{
  "head_dim": 64,
  "norm_place": "pre",
  "norm_eps": 1e-06,
  "positions": "rope",
  "rope_theta": 10000.0,
  "rope_fraction": 1.0,
  "init_std_o": 0.0,
  "final_lr_fraction": 0.0,
  "max_seq_len": 1024,
  "train_tokens": 125500000
}
Each number is 200 + 40 x the weight over its row's rms, rounded and kept within 0 to 999. Layers, rows and columns count from 0. The size before them is the row's rms in percent of the matrix's.

# up: layer 2 MLP up, 320x128, rms 0.14, rows 262-296, columns 64-127
# down: layer 2 MLP down (transposed), 320x128, rms 0.0532, rows 262-296, columns 64-127
# gate: layer 2 MLP gate, 320x128, rms 0.146, rows 263-297, columns 64-127
up262,105,209,239,215,188,120,212,240,158,151,280,169,198,210,244,281,195,202,228,225,139,206,159,195,146,230,222,175,234,158,208,182,206,152,242,180,258,165,139,186,221,251,159,206,193,182,198,165,260,163,176,194,259,231,187,152,187,168,224,234,177,249,209,208,157
down262,102,195,105,225,239,228,255,219,156,128,227,198,239,172,172,251,254,129,157,162,230,162,187,188,181,163,265,207,253,240,226,152,215,174,226,264,198,222,196,181,232,154,228,213,293,158,185,212,249,209,195,241,154,266,221,227,228,223,114,113,182,256,139,203,190
gate263,096,204,193,223,114,130,125,217,221,143,212,184,222,171,222,192,205,119,182,275,226,279,212,178,157,217,166,237,227,207,201,218,204,130,271,209,171,250,251,211,140,172,179,250,229,239,229,219,126,231,221,149,219,153,189,190,216,173,170,226,295,230,143,200,253
up263,096,217,257,149,231,160,154,187,164,189,170,174,206,186,198,160,264,205,280,200,136,191,138,236,120,197,243,227,212,221,189,190,187,198,191,129,181,197,220,224,174,177,249,177,240,142,190,242,155,128,122,173,165,195,151,220,185,188,223,235,232,185,233,174,270
down263,096,188,94,170,189,127,142,137,239,163,219,239,165,179,200,190,177,207,232,244,215,231,133,170,194,271,212,203,246,201,238,178,242,230,262,171,204,226,214,203,214,186,238,183,114,172,192,184,225,187,193,144,173,176,216,210,162,199,279,275,241,179,162,188,153
gate264,115,259,253,211,176,176,273,153,177,259,204,225,214,123,190,153,173,178,219,195,140,194,232,264,234,218,203,164,147,226,119,179,196,178,269,256,180,252,219,234,243,182,169,173,172,147,168,228,201,187,225,150,103,214,260,246,236,205,186,243,139,171,331,238,247
up264,105,235,183,217,217,251,202,204,92,190,181,160,160,251,140,220,206,131,174,209,204,215,170,250,183,200,190,185,199,208,180,150,159,157,161,182,272,224,115,225,184,269,269,206,177,179,234,246,297,221,189,146,211,206,194,206,214,241,212,224,286,238,155,178,153
down264,100,222,211,209,186,100,248,164,143,211,163,267,178,134,186,228,171,205,242,135,185,139,137,263,264,139,183,198,206,139,165,174,244,211,234,187,242,206,206,171,195,231,187,143,187,246,153,188,178,164,306,157,204,176,196,240,248,174,151,257,176,199,232,269,238
gate265,098,201,204,192,215,151,153,165,127,206,258,155,172,229,186,272,176,239,124,296,234,252,195,272,232,284,92,216,160,155,227,222,171,166,99,177,205,183,219,163,177,231,255,211,192,172,175,176,225,219,201,196,230,175,227,183,247,129,235,262,206,242,214,185,206
up265,099,206,141,112,211,213,232,158,155,220,155,219,191,169,150,181,205,213,184,194,208,226,145,138,172,226,219,235,259,190,269,174,186,170,248,207,272,248,259,176,155,200,184,194,129,123,241,181,149,188,201,217,250,208,232,244,157,198,181,241,154,209,173,152,224
down265,095,215,171,228,237,225,145,178,201,199,199,213,156,267,185,217,197,151,204,186,214,205,212,125,187,108,248,172,242,229,125,156,188,277,206,261,195,202,163,264,200,200,178,219,276,244,216,193,282,185,222,266,168,198,120,171,202,241,174,136,158,193,159,163,229
gate266,110,298,210,236,136,271,110,205,218,181,185,179,213,129,165,208,186,155,260,198,184,213,233,216,198,207,193,202,218,205,231,177,132,145,252,181,220,221,243,216,193,209,201,246,91,241,249,228,272,243,190,229,243,178,205,162,149,201,253,190,223,239,166,250,150
up266,102,271,203,225,198,247,246,169,161,244,194,134,143,246,156,260,242,243,222,220,143,185,177,152,184,210,242,248,199,208,129,265,195,163,223,169,156,180,103,202,195,212,223,246,200,148,193,250,126,218,183,136,181,205,228,221,149,193,232,216,255,223,254,205,222
down266,109,188,181,270,191,257,134,216,195,223,249,195,187,169,204,263,137,213,275,194,254,182,241,211,189,236,142,190,242,235,262,171,150,146,238,239,157,199,237,241,230,249,198,155,202,278,235,188,273,180,192,250,239,152,149,190,143,188,266,186,201,186,171,220,203
gate267,108,218,202,159,140,221,197,308,272,150,172,229,183,209,216,174,146,180,201,126,212,259,211,193,153,211,140,302,160,213,231,98,267,201,177,191,217,180,180,251,244,184,239,178,216,237,236,160,256,195,234,226,202,139,233,165,202,130,213,194,160,215,202,241,207
up267,118,190,134,176,237,211,200,137,234,274,272,162,214,224,117,177,121,260,229,206,183,150,233,276,155,266,247,149,203,197,192,188,214,115,144,155,234,225,212,163,232,138,175,191,232,195,259,203,172,192,226,240,146,228,146,181,242,151,201,241,241,167,235,263,222
down267,112,191,238,184,168,236,194,182,211,150,213,233,215,200,232,280,181,245,164,190,221,202,187,128,222,208,194,198,210,188,154,143,177,221,273,225,170,172,194,176,243,197,195,190,135,196,183,152,153,127,187,203,232,199,205,226,171,307,132,145,229,214,205,240,190
gate268,105,201,140,140,247,181,240,260,190,239,224,166,139,276,162,188,176,273,269,214,207,173,182,264,216,186,206,237,226,165,157,209,212,149,149,272,202,267,165,211,216,261,148,192,234,277,238,217,147,176,186,165,161,149,157,198,197,185,183,248,190,194,219,253,218
up268,114,239,193,200,182,189,223,208,224,163,211,170,173,175,269,173,248,168,178,234,205,172,150,196,228,187,175,205,253,233,128,141,214,182,248,279,131,241,180,195,162,211,172,183,205,168,138,227,201,260,164,213,158,240,285,151,208,195,202,160,201,170,198,190,189
down268,104,231,181,172,279,150,171,172,215,225,246,215,216,158,169,248,214,307,249,195,103,213,223,222,255,188,240,240,199,144,215,158,242,163,163,149,284,240,183,251,246,220,258,208,162,232,217,169,191,216,229,188,155,160,190,193,164,271,136,217,183,171,274,207,240
gate269,112,157,208,274,227,110,202,254,218,227,202,147,279,95,257,210,187,222,261,174,137,239,229,175,174,196,140,187,180,183,171,199,185,202,217,261,251,219,126,173,184,142,226,263,170,273,255,186,158,178,160,166,232,158,141,199,179,160,213,181,202,251,287,180,215
up269,106,225,173,252,210,171,139,279,224,228,192,153,230,235,131,191,100,210,240,265,252,158,207,132,282,145,109,210,191,276,237,193,235,255,190,190,173,179,195,155,156,169,238,179,185,238,222,240,231,154,261,216,193,258,230,191,223,201,206,195,168,141,238,90,200
down269,105,181,172,189,264,204,229,166,168,217,193,206,186,161,191,174,165,98,169,205,200,193,192,266,254,299,223,217,237,168,214,193,153,206,189,150,170,161,226,180,232,263,158,240,191,212,207,226,256,222,209,208,140,289,208,214,162,264,222,257,235,207,185,248,220
gate270,094,174,246,216,158,252,267,204,214,232,235,146,240,163,231,238,166,174,238,221,195,194,194,166,269,150,237,200,253,207,177,189,297,222,158,184,201,111,225,208,142,187,144,197,136,125,191,256,161,138,231,110,243,201,158,212,157,253,208,245,172,176,184,233,174
up270,096,256,239,212,207,274,179,212,165,278,260,186,156,156,177,187,209,222,179,215,181,138,200,192,263,183,142,126,214,200,237,194,197,142,218,145,258,222,175,184,181,219,144,224,201,176,208,187,202,102,202,268,185,239,195,237,170,254,148,206,224,184,263,320,259
down270,094,220,217,127,255,186,263,195,181,188,133,246,201,181,264,152,206,185,173,199,207,258,177,181,165,237,159,200,174,184,216,215,171,215,170,231,234,218,252,206,220,215,158,190,245,263,221,219,245,165,170,164,247,216,164,259,225,203,194,220,211,199,224,169,297
gate271,102,217,236,253,168,271,158,249,184,214,230,279,239,218,255,221,210,170,200,259,204,215,175,193,182,117,183,221,266,223,139,272,179,121,221,218,247,186,202,151,221,193,261,201,145,209,155,236,181,170,210,179,206,159,186,182,211,179,259,215,175,217,199,219,191
up271,102,193,201,217,235,220,268,171,244,208,125,196,227,181,217,231,248,198,246,232,236,285,206,183,141,243,179,235,232,227,231,199,91,191,233,209,112,209,167,163,205,207,182,221,216,285,225,197,229,193,235,175,135,243,157,181,196,104,176,248,173,184,180,257,201
down271,102,170,247,186,168,229,136,188,173,195,239,184,163,171,166,213,217,289,153,239,127,130,203,181,209,144,179,212,196,288,143,220,221,203,186,238,205,160,234,249,176,192,180,167,209,191,194,207,238,256,247,277,203,205,211,189,229,263,231,168,180,257,260,237,162
gate272,106,198,199,265,198,183,196,191,232,203,238,234,253,206,158,123,163,200,157,227,210,184,185,160,175,162,178,182,195,192,197,195,247,227,167,149,261,156,217,238,219,223,290,128,168,190,224,168,258,123,171,240,109,169,210,244,194,229,261,244,185,175,220,123,193
up272,118,194,231,289,251,285,194,172,233,181,200,172,182,208,220,135,172,237,262,299,221,240,203,146,184,214,171,226,208,254,163,200,165,162,213,228,150,235,177,192,242,114,236,248,189,168,176,214,241,220,173,239,216,198,213,137,153,212,165,168,205,170,216,156,189
down272,101,188,219,155,225,189,208,180,217,176,150,190,233,100,202,302,186,162,167,156,239,112,211,208,214,174,206,192,167,187,246,177,211,161,210,189,185,215,200,211,170,273,164,135,219,208,246,249,166,215,213,162,210,258,185,178,243,140,250,228,184,167,158,260,251
gate273,099,208,196,270,153,240,201,165,243,261,218,271,298,163,166,156,205,195,181,212,202,182,244,206,218,225,226,223,187,173,191,204,227,200,248,238,168,144,249,176,199,180,173,187,222,255,259,187,175,247,239,235,187,160,250,248,197,144,188,234,191,185,193,208,152
up273,099,211,197,197,190,238,188,220,166,199,253,257,255,307,228,168,219,127,118,247,209,171,253,123,232,198,264,238,202,194,197,229,207,195,232,268,150,140,187,193,174,197,206,256,198,176,141,199,195,106,259,235,127,197,155,237,210,244,200,203,203,236,172,292,218
down273,103,258,202,130,277,197,293,204,186,212,220,151,76,143,170,238,219,179,181,191,177,244,192,164,180,192,124,162,210,248,197,208,255,243,217,205,159,273,171,215,218,184,157,197,187,219,250,207,155,247,136,165,229,229,183,118,219,204,250,155,245,160,151,138,216
gate274,108,192,257,199,205,204,156,220,202,153,206,174,158,233,242,198,183,231,241,165,229,195,272,169,135,231,123,192,159,209,265,129,230,257,187,207,180,184,175,183,190,276,241,134,240,209,282,158,178,183,231,187,192,161,201,233,268,174,195,211,183,193,172,220,233
up274,109,248,161,174,191,124,184,188,179,197,213,207,211,179,115,186,208,179,226,226,211,171,299,200,255,205,211,159,255,171,194,216,176,235,149,221,190,193,242,209,165,181,231,209,167,166,243,181,244,207,209,195,217,225,206,293,139,123,202,142,251,214,188,252,212
down274,105,224,197,239,243,224,254,194,176,233,98,216,162,224,255,223,200,191,184,217,221,243,132,219,205,162,221,202,153,199,167,215,212,199,197,225,224,131,232,179,173,138,164,243,158,198,153,267,138,239,206,241,175,194,109,191,238,255,291,180,213,214,250,170,219
gate275,095,220,210,184,245,253,178,303,191,165,206,207,201,240,209,220,197,184,160,183,162,202,209,195,231,223,230,134,241,166,245,195,167,132,244,161,241,193,166,181,183,194,123,217,205,280,192,253,137,162,144,206,166,240,233,133,212,304,183,218,207,234,231,219,201
up275,091,150,215,202,186,166,188,212,201,213,141,134,244,133,258,222,91,225,254,178,226,225,200,199,131,145,161,251,177,206,119,271,252,261,158,240,235,206,237,143,166,238,276,197,208,163,266,239,154,219,174,249,211,212,141,214,90,243,227,176,188,224,190,260,158
down275,093,205,167,159,227,223,119,188,167,236,128,134,220,177,209,210,258,217,237,204,235,165,242,227,160,181,212,133,240,194,231,241,256,226,200,158,187,210,231,217,228,186,139,161,241,254,238,148,177,260,202,252,185,261,200,120,281,150,98,253,218,166,216,269,222
gate276,101,189,167,246,189,214,147,221,221,202,226,170,223,216,196,157,227,156,176,140,189,174,264,215,192,97,214,225,203,138,283,197,169,262,236,202,171,148,187,189,250,233,254,252,224,187,163,240,238,234,215,169,151,205,217,212,208,139,181,126,221,235,112,264,177
up276,089,211,215,187,220,236,231,181,200,244,148,152,208,205,197,174,204,215,302,226,236,282,287,163,187,169,248,198,258,212,208,171,245,246,233,171,196,258,185,188,261,206,229,227,197,168,251,164,198,118,174,272,160,171,231,160,253,190,157,147,188,238,132,227,156
down276,100,198,207,165,268,131,155,184,186,187,222,271,208,225,216,206,211,179,166,261,243,108,209,161,238,232,219,163,194,223,223,187,176,126,159,184,184,204,168,225,177,177,223,215,282,189,241,255,154,208,191,231,250,241,152,203,199,217,299,173,123,142,241,203,173
gate277,097,201,226,142,243,198,230,226,225,157,142,165,188,211,288,177,140,212,185,157,122,197,274,259,202,164,151,177,231,241,200,124,258,186,116,176,201,207,250,221,262,264,195,204,163,265,207,195,167,229,189,222,202,191,169,224,211,147,133,234,253,127,112,171,222
up277,097,241,182,135,229,155,223,196,182,117,213,195,131,173,128,267,197,175,141,195,231,192,146,211,193,166,207,171,220,277,241,210,170,251,180,228,163,183,217,153,234,201,133,165,298,245,248,250,147,272,189,195,183,239,171,224,208,263,148,186,238,212,175,247,120
down277,106,168,142,162,263,156,251,129,180,179,230,182,195,166,168,229,177,221,214,199,219,291,199,175,206,225,177,193,267,220,224,261,146,170,140,201,174,138,153,229,229,209,240,138,292,230,224,225,133,216,191,199,212,230,248,209,287,292,168,200,179,154,215,170,180
gate278,104,234,226,273,177,224,199,243,193,165,197,107,207,155,165,182,227,278,157,197,237,217,202,234,236,166,159,252,189,215,188,140,155,195,206,207,202,242,209,228,204,170,241,128,211,163,233,248,236,203,173,226,172,226,215,205,181,165,120,156,201,241,106,246,165
up278,104,192,186,222,176,265,136,165,181,243,156,138,122,274,175,238,199,177,152,236,184,230,256,195,242,114,172,216,325,128,231,173,235,226,143,129,187,217,252,139,224,201,193,209,197,175,255,188,165,152,220,242,235,188,193,191,162,245,199,193,187,231,221,233,191
down278,116,240,207,167,182,148,160,249,228,210,276,113,228,160,230,199,236,287,227,136,164,237,208,128,215,234,201,206,203,188,213,196,190,199,239,200,193,187,197,313,150,202,159,177,226,252,194,149,298,201,220,162,174,260,221,185,223,148,225,196,254,183,174,240,172
gate279,102,173,195,210,263,200,200,162,135,197,192,134,175,191,182,130,212,188,181,185,212,166,194,182,268,223,191,194,171,124,242,193,220,247,203,129,139,202,216,205,225,163,167,165,241,226,212,206,214,262,219,151,144,225,167,164,160,254,192,297,196,266,198,135,171
up279,107,195,98,229,242,205,224,242,201,154,249,205,172,181,135,209,145,141,250,216,163,215,119,153,185,210,235,217,213,236,212,211,215,69,232,223,282,169,140,206,174,247,267,163,228,169,266,226,214,226,232,234,217,263,136,163,234,130,199,212,166,151,225,190,247
down279,102,207,121,155,212,198,230,229,155,180,211,219,164,188,263,222,165,187,182,244,177,223,203,169,175,200,183,245,226,222,275,189,150,243,165,194,208,191,218,166,175,235,242,253,244,223,143,176,197,212,247,252,245,146,223,189,185,219,151,169,186,169,263,207,258
gate280,094,195,229,182,161,190,214,163,210,172,149,208,86,210,256,253,202,175,238,206,258,185,219,175,132,276,144,277,160,245,236,200,240,202,153,166,155,197,191,192,273,208,209,170,197,224,188,211,195,210,180,159,172,222,249,163,211,222,260,236,282,208,213,203,218
up280,096,203,207,236,153,249,215,214,159,230,182,210,207,126,175,193,203,198,144,187,138,300,214,280,138,224,123,214,235,213,208,210,174,171,237,243,208,85,244,256,235,197,211,241,144,215,215,200,231,308,154,221,165,244,182,214,218,175,200,195,147,180,141,196,66
down280,093,184,189,197,226,193,216,177,206,215,125,145,197,257,213,218,183,191,287,173,237,202,252,253,193,158,222,191,255,223,201,197,111,304,147,68,180,206,198,195,242,197,224,129,229,234,177,219,146,133,191,225,139,156,289,194,266,250,224,182,172,228,225,227,224
gate281,111,263,224,176,235,212,203,260,148,239,168,184,204,208,175,160,114,173,194,189,233,275,204,145,175,204,113,286,202,224,205,164,240,181,198,162,107,148,210,112,243,203,210,164,212,249,182,178,193,204,287,210,165,168,178,176,219,194,240,224,227,245,273,134,268
up281,117,205,245,219,164,147,197,138,156,175,193,227,172,226,268,224,204,288,189,209,176,220,192,211,155,245,154,199,198,129,119,244,217,219,222,240,213,161,222,196,245,127,208,198,195,235,232,101,208,246,164,246,202,231,212,239,195,210,206,168,198,131,186,260,172
down281,104,252,183,167,215,194,268,286,241,150,167,235,185,126,207,221,248,161,165,106,244,161,122,237,191,175,210,255,200,235,219,171,185,173,189,109,234,245,172,136,210,238,156,198,193,187,140,240,200,98,224,162,195,152,148,170,213,176,254,148,155,138,231,207,197
gate282,097,264,114,136,202,209,196,189,217,210,196,211,185,206,234,135,206,152,169,209,219,230,148,219,169,187,133,179,160,175,191,203,138,142,225,136,236,277,176,137,196,232,174,234,187,168,223,153,213,194,160,195,227,258,189,240,287,206,149,284,175,234,200,178,283
up282,102,211,142,230,186,186,211,209,235,208,227,188,137,193,156,187,233,227,169,186,203,191,187,141,193,180,217,200,203,248,145,236,240,161,108,162,137,202,222,240,236,200,234,134,221,158,232,218,195,261,134,237,163,235,266,171,109,228,178,185,169,224,237,196,178
down282,096,223,222,234,219,244,213,156,191,189,197,207,320,173,220,187,204,169,238,252,197,244,139,192,156,263,182,191,218,211,191,232,106,203,167,147,170,265,215,202,206,138,140,184,169,242,171,167,233,196,185,220,199,185,232,162,248,231,209,205,182,138,181,162,279
gate283,092,109,144,172,217,174,178,250,194,222,197,208,143,204,251,213,286,168,187,203,220,186,159,186,272,224,258,203,185,215,192,183,147,199,186,170,271,222,266,193,181,184,151,211,154,124,211,215,277,211,243,200,182,240,222,151,185,167,254,245,211,142,212,177,222
up283,097,254,153,179,171,168,266,176,123,252,223,266,227,193,190,197,238,247,226,220,146,132,170,186,227,167,199,211,251,178,167,169,195,253,161,186,178,152,214,208,211,169,216,258,178,181,201,213,116,192,195,267,259,216,231,165,206,156,242,281,220,255,219,258,215
down283,094,210,189,271,175,214,191,193,268,84,155,204,173,249,158,187,174,171,179,218,183,227,173,171,204,171,136,188,143,281,200,224,208,181,249,217,264,129,147,176,209,208,206,181,183,228,183,252,157,200,189,202,102,260,189,302,200,252,230,186,210,190,223,148,228
gate284,102,172,180,187,199,233,166,207,180,204,184,236,206,279,131,214,185,75,199,242,182,202,203,180,254,197,221,210,236,183,176,75,215,199,235,154,121,163,173,230,238,210,205,246,184,144,159,194,267,207,182,170,199,175,249,208,251,105,184,156,129,196,223,235,245
up284,095,214,133,159,208,183,211,225,257,129,226,182,219,167,221,201,171,289,187,185,211,229,203,211,191,194,198,219,145,251,204,254,82,200,200,171,262,180,222,158,229,240,242,233,249,299,223,178,205,208,219,170,182,147,155,265,157,192,230,136,313,146,149,195,195
down284,105,207,251,249,214,160,152,177,241,250,202,214,202,155,231,129,147,203,209,268,227,178,301,167,163,184,207,231,188,286,151,100,165,191,178,209,156,218,240,220,179,211,139,159,156,139,175,243,137,228,152,242,240,191,197,142,192,146,193,161,171,286,135,206,273
gate285,096,166,170,175,217,172,147,231,236,210,209,253,292,207,225,284,147,193,189,231,181,191,246,183,181,167,195,236,175,238,268,205,221,212,137,246,232,159,188,195,201,209,245,275,131,187,244,176,184,178,225,177,258,165,271,193,152,215,206,238,145,156,174,197,169
up285,103,151,250,200,158,207,179,219,217,199,224,196,267,200,247,168,112,160,209,209,129,172,227,215,148,245,149,127,215,208,133,191,262,261,174,242,103,165,228,192,239,199,196,303,200,223,263,204,216,218,200,208,176,158,236,240,232,277,191,221,182,195,264,152,164
down285,099,224,179,178,191,264,211,219,179,199,219,217,137,168,134,159,254,241,190,174,179,160,178,129,205,268,184,199,224,166,252,172,216,138,290,161,179,185,146,199,166,243,181,136,201,174,153,250,220,220,224,258,134,193,197,213,241,180,204,145,221,262,194,249,263
gate286,085,157,187,170,228,144,257,233,256,187,231,204,166,165,164,192,209,169,202,230,201,233,233,244,188,265,121,225,186,180,203,172,216,174,280,216,225,166,205,170,244,210,196,229,139,225,194,171,187,264,230,157,161,193,162,211,206,103,200,183,238,268,162,174,174
up286,081,131,205,119,215,200,243,138,248,276,172,149,226,187,190,215,204,175,239,153,247,182,213,249,200,259,188,165,189,127,172,249,135,206,278,234,286,184,218,244,213,142,175,189,224,227,128,254,134,213,230,147,208,204,233,228,171,160,217,231,222,167,196,238,215
down286,093,220,140,122,177,154,224,161,169,223,143,228,241,164,162,233,189,313,230,219,253,231,185,208,299,254,240,205,208,239,159,236,178,217,173,135,288,185,203,199,149,202,129,237,261,124,188,163,169,97,161,258,171,235,187,173,230,230,187,163,257,188,262,205,183
gate287,118,225,193,213,191,221,247,109,127,209,244,209,137,200,216,163,258,198,229,144,205,113,215,307,234,172,240,171,195,182,188,215,264,171,192,249,190,223,196,147,261,183,120,210,219,142,129,203,265,229,195,244,239,195,250,140,191,209,155,222,180,218,248,189,190
up287,114,198,198,186,209,206,238,197,176,124,218,159,192,218,225,168,196,197,152,146,250,317,258,173,171,228,170,169,237,204,175,216,159,241,206,137,203,289,216,171,201,199,178,193,116,194,225,216,228,151,264,187,292,181,162,211,186,246,220,137,166,134,197,214,234
down287,106,178,220,223,158,228,177,212,185,236,158,225,270,181,191,150,174,195,285,224,271,247,106,166,187,191,105,234,156,181,207,210,211,250,174,245,213,97,185,248,156,115,231,208,224,208,262,188,154,205,187,241,146,184,139,178,210,175,252,172,211,220,243,178,180
gate288,093,259,174,107,238,169,177,177,167,186,213,164,207,150,231,139,190,174,137,213,212,205,214,178,207,187,234,254,242,270,214,208,162,193,173,179,157,195,190,198,208,177,231,223,205,166,223,181,257,182,192,216,126,194,181,181,267,142,203,213,216,156,228,276,228
up288,101,159,228,230,167,214,189,211,191,273,207,202,213,265,182,221,256,174,244,155,188,246,182,249,167,283,230,165,235,189,245,217,233,186,221,213,218,255,234,201,158,155,184,134,170,173,179,232,238,165,210,210,274,135,218,237,172,184,199,169,160,203,184,170,220
down288,097,252,177,190,195,186,222,244,280,196,154,197,219,154,183,231,196,226,156,180,176,199,184,169,194,207,227,213,159,209,126,182,167,209,146,103,194,224,199,197,222,202,189,210,215,205,188,180,179,243,171,202,136,195,142,148,196,263,212,247,228,314,159,209,216
gate289,109,226,181,135,279,176,241,160,207,191,190,241,167,185,210,226,204,254,263,193,175,288,195,241,117,252,207,159,158,204,165,184,257,145,185,238,212,162,171,191,174,194,161,204,185,177,195,206,246,253,129,244,248,243,206,193,254,241,160,241,130,116,188,195,194
up289,109,218,223,239,170,110,155,171,207,248,242,129,175,133,234,167,215,134,211,144,112,178,183,238,207,206,196,173,277,236,190,227,170,195,240,136,165,263,186,237,268,164,203,217,224,212,263,191,218,185,144,192,237,109,190,218,201,252,262,229,208,138,172,214,186
down289,104,237,231,211,208,193,178,210,138,183,172,262,246,186,196,192,122,198,192,153,259,147,215,212,179,185,149,221,101,206,250,127,230,219,202,202,220,179,162,190,207,226,183,198,200,257,176,221,124,298,227,257,169,220,228,198,143,278,158,209,190,273,228,223,221
gate290,094,161,157,187,163,218,188,194,202,205,238,208,259,176,258,280,272,263,181,243,218,150,220,191,210,212,181,218,205,217,197,250,120,221,155,143,200,229,192,207,215,161,208,207,224,159,173,125,114,167,215,204,211,151,160,226,220,161,129,198,170,204,206,232,186
up290,089,194,242,150,150,179,189,142,200,184,231,197,208,174,299,281,205,206,201,255,281,142,139,108,215,179,243,208,140,204,199,190,146,213,184,146,244,220,207,227,186,211,213,194,260,226,144,190,170,166,235,241,225,128,252,193,153,226,168,191,216,234,221,217,208
down290,101,261,249,238,204,182,178,222,231,227,205,233,192,169,128,180,160,278,216,193,213,207,186,127,197,214,131,146,178,211,188,161,223,150,233,120,189,242,237,166,288,213,162,117,253,195,263,210,271,204,234,245,187,230,175,235,252,281,247,226,164,141,200,182,213
gate291,090,208,251,275,156,204,120,212,194,258,201,192,156,194,285,205,230,235,228,218,263,216,182,225,199,245,270,135,194,252,250,176,226,195,246,201,180,111,241,118,172,148,209,157,235,172,205,149,195,231,204,206,193,190,177,202,197,172,250,188,184,268,220,230,125
up291,089,145,242,180,185,188,198,228,187,304,182,230,166,210,200,206,215,199,171,224,152,195,154,204,129,284,268,226,119,230,215,235,178,157,218,158,148,109,210,192,141,243,242,253,136,243,191,153,204,164,246,217,216,214,309,238,177,202,175,132,259,201,197,196,219
down291,085,279,144,164,191,195,205,174,177,204,227,212,264,192,206,210,194,213,214,155,199,114,206,160,217,203,104,157,124,241,242,146,227,163,199,220,196,218,178,218,233,181,165,175,260,166,179,233,256,157,222,277,171,181,136,150,144,212,282,313,194,199,192,210,225
gate292,099,163,274,280,191,231,129,164,228,120,261,251,194,135,248,251,272,199,206,191,173,247,231,203,155,186,163,237,157,248,256,201,182,214,185,192,210,179,172,199,211,207,210,180,174,175,215,241,214,208,188,210,127,168,225,184,171,246,256,212,181,179,164,228,186
up292,104,302,204,215,213,233,134,216,171,192,105,230,150,254,217,231,227,206,222,210,251,236,147,223,278,189,189,175,215,131,170,179,152,164,210,166,179,259,174,205,261,255,210,221,236,181,154,235,169,244,216,142,195,227,174,180,170,222,160,146,273,244,175,202,263
down292,100,180,203,207,218,197,199,162,206,180,227,214,244,181,238,161,166,194,215,216,181,194,226,188,86,215,229,278,221,222,242,209,211,207,224,198,193,207,237,181,135,230,195,238,161,219,175,143,239,154,197,151,183,169,209,249,223,208,280,208,235,152,173,239,207
gate293,098,273,268,131,186,134,117,184,227,175,162,218,187,185,238,135,150,167,226,231,175,230,176,235,277,209,231,227,157,129,190,245,208,202,266,187,248,241,174,147,146,229,141,180,239,159,219,164,236,200,218,227,254,236,183,211,239,195,179,197,182,165,267,140,234
up293,089,144,125,202,212,252,237,236,185,221,242,197,229,225,98,240,179,191,199,137,207,253,181,210,189,160,267,195,245,232,231,121,146,206,244,257,191,256,139,244,169,184,271,194,240,223,175,263,127,242,174,175,172,179,230,166,176,213,175,206,219,201,165,195,221
down293,108,184,216,209,157,149,214,179,238,237,139,188,215,237,304,208,168,169,239,218,125,163,184,229,241,258,152,198,148,224,167,226,209,231,165,220,235,228,211,151,166,222,105,171,169,223,214,149,235,222,197,230,104,281,187,211,254,237,241,270,252,292,180,166,157
gate294,096,155,235,190,188,184,203,169,194,182,240,214,146,278,134,241,204,227,278,199,283,200,185,178,211,193,234,234,231,224,192,153,334,239,117,314,138,219,174,128,250,157,197,137,226,286,155,187,215,222,165,130,177,204,231,187,183,178,234,193,193,202,180,211,190
up294,099,202,215,220,225,222,236,161,194,202,201,131,245,278,207,177,183,170,236,221,229,252,135,177,239,281,198,233,167,162,214,189,187,228,168,276,189,235,171,234,233,228,115,152,218,248,237,160,187,203,108,217,193,158,274,220,131,197,269,167,175,155,213,213,293
down294,102,162,208,188,231,207,199,138,171,127,288,95,225,183,204,283,268,169,198,154,158,128,233,175,226,217,245,230,213,216,257,189,163,155,160,229,157,199,192,212,298,211,171,160,229,222,220,224,182,182,138,216,216,183,180,164,88,200,135,130,251,112,166,240,223
gate295,110,157,225,249,138,182,157,284,102,181,223,228,156,173,142,151,236,228,170,181,247,231,164,191,206,185,264,231,271,223,173,158,263,154,191,188,215,113,234,241,277,196,219,145,227,188,173,258,198,199,179,237,237,221,210,191,322,171,191,225,191,242,183,177,242
up295,101,236,146,190,166,205,176,225,126,122,227,137,165,106,232,212,151,190,155,211,201,207,159,247,160,161,167,214,230,200,240,217,214,220,291,163,168,207,207,185,213,147,241,202,196,192,164,164,184,262,222,157,163,179,209,158,197,196,187,233,168,179,196,169,245
down295,110,170,172,217,269,136,186,187,206,226,234,163,263,248,216,126,173,200,231,216,172,199,174,196,213,163,216,160,205,227,210,140,132,154,178,212,199,171,170,177,183,179,125,173,304,122,238,226,255,163,164,120,209,184,284,228,161,155,228,170,193,224,207,191,273
gate296,099,236,221,147,161,163,133,206,177,175,151,227,221,215,130,200,159,223,213,224,215,209,233,221,252,170,146,272,215,204,216,256,158,141,187,183,193,246,136,182,154,238,212,163,218,221,160,230,223,201,166,219,191,239,207,254,287,162,175,199,191,187,160,235,100
up296,098,261,146,176,169,200,161,119,214,223,190,216,196,252,191,188,227,211,251,238,209,235,211,196,237,206,258,178,193,187,252,175,91,220,222,176,148,251,184,189,156,208,231,234,113,209,164,289,200,104,173,162,181,198,241,129,161,172,198,163,240,242,192,229,177
down296,099,71,248,234,284,249,215,209,174,245,120,200,198,190,206,169,201,204,189,154,227,186,129,218,177,237,192,238,182,199,229,192,233,180,232,251,229,158,257,243,224,144,228,231,214,181,249,122,197,229,231,168,161,202,153,250,194,237,185,181,195,140,156,197,151
gate297,092,225,182,154,215,164,184,147,156,201,237,320,275,221,133,201,204,150,291,229,151,229,227,175,155,240,123,263,214,226,127,226,181,206,179,224,237,207,241,120,221,123,179,192,234,200,256,139,266,247,186,193,184,196,227,88,204,149,234,263,254,250,182,209,223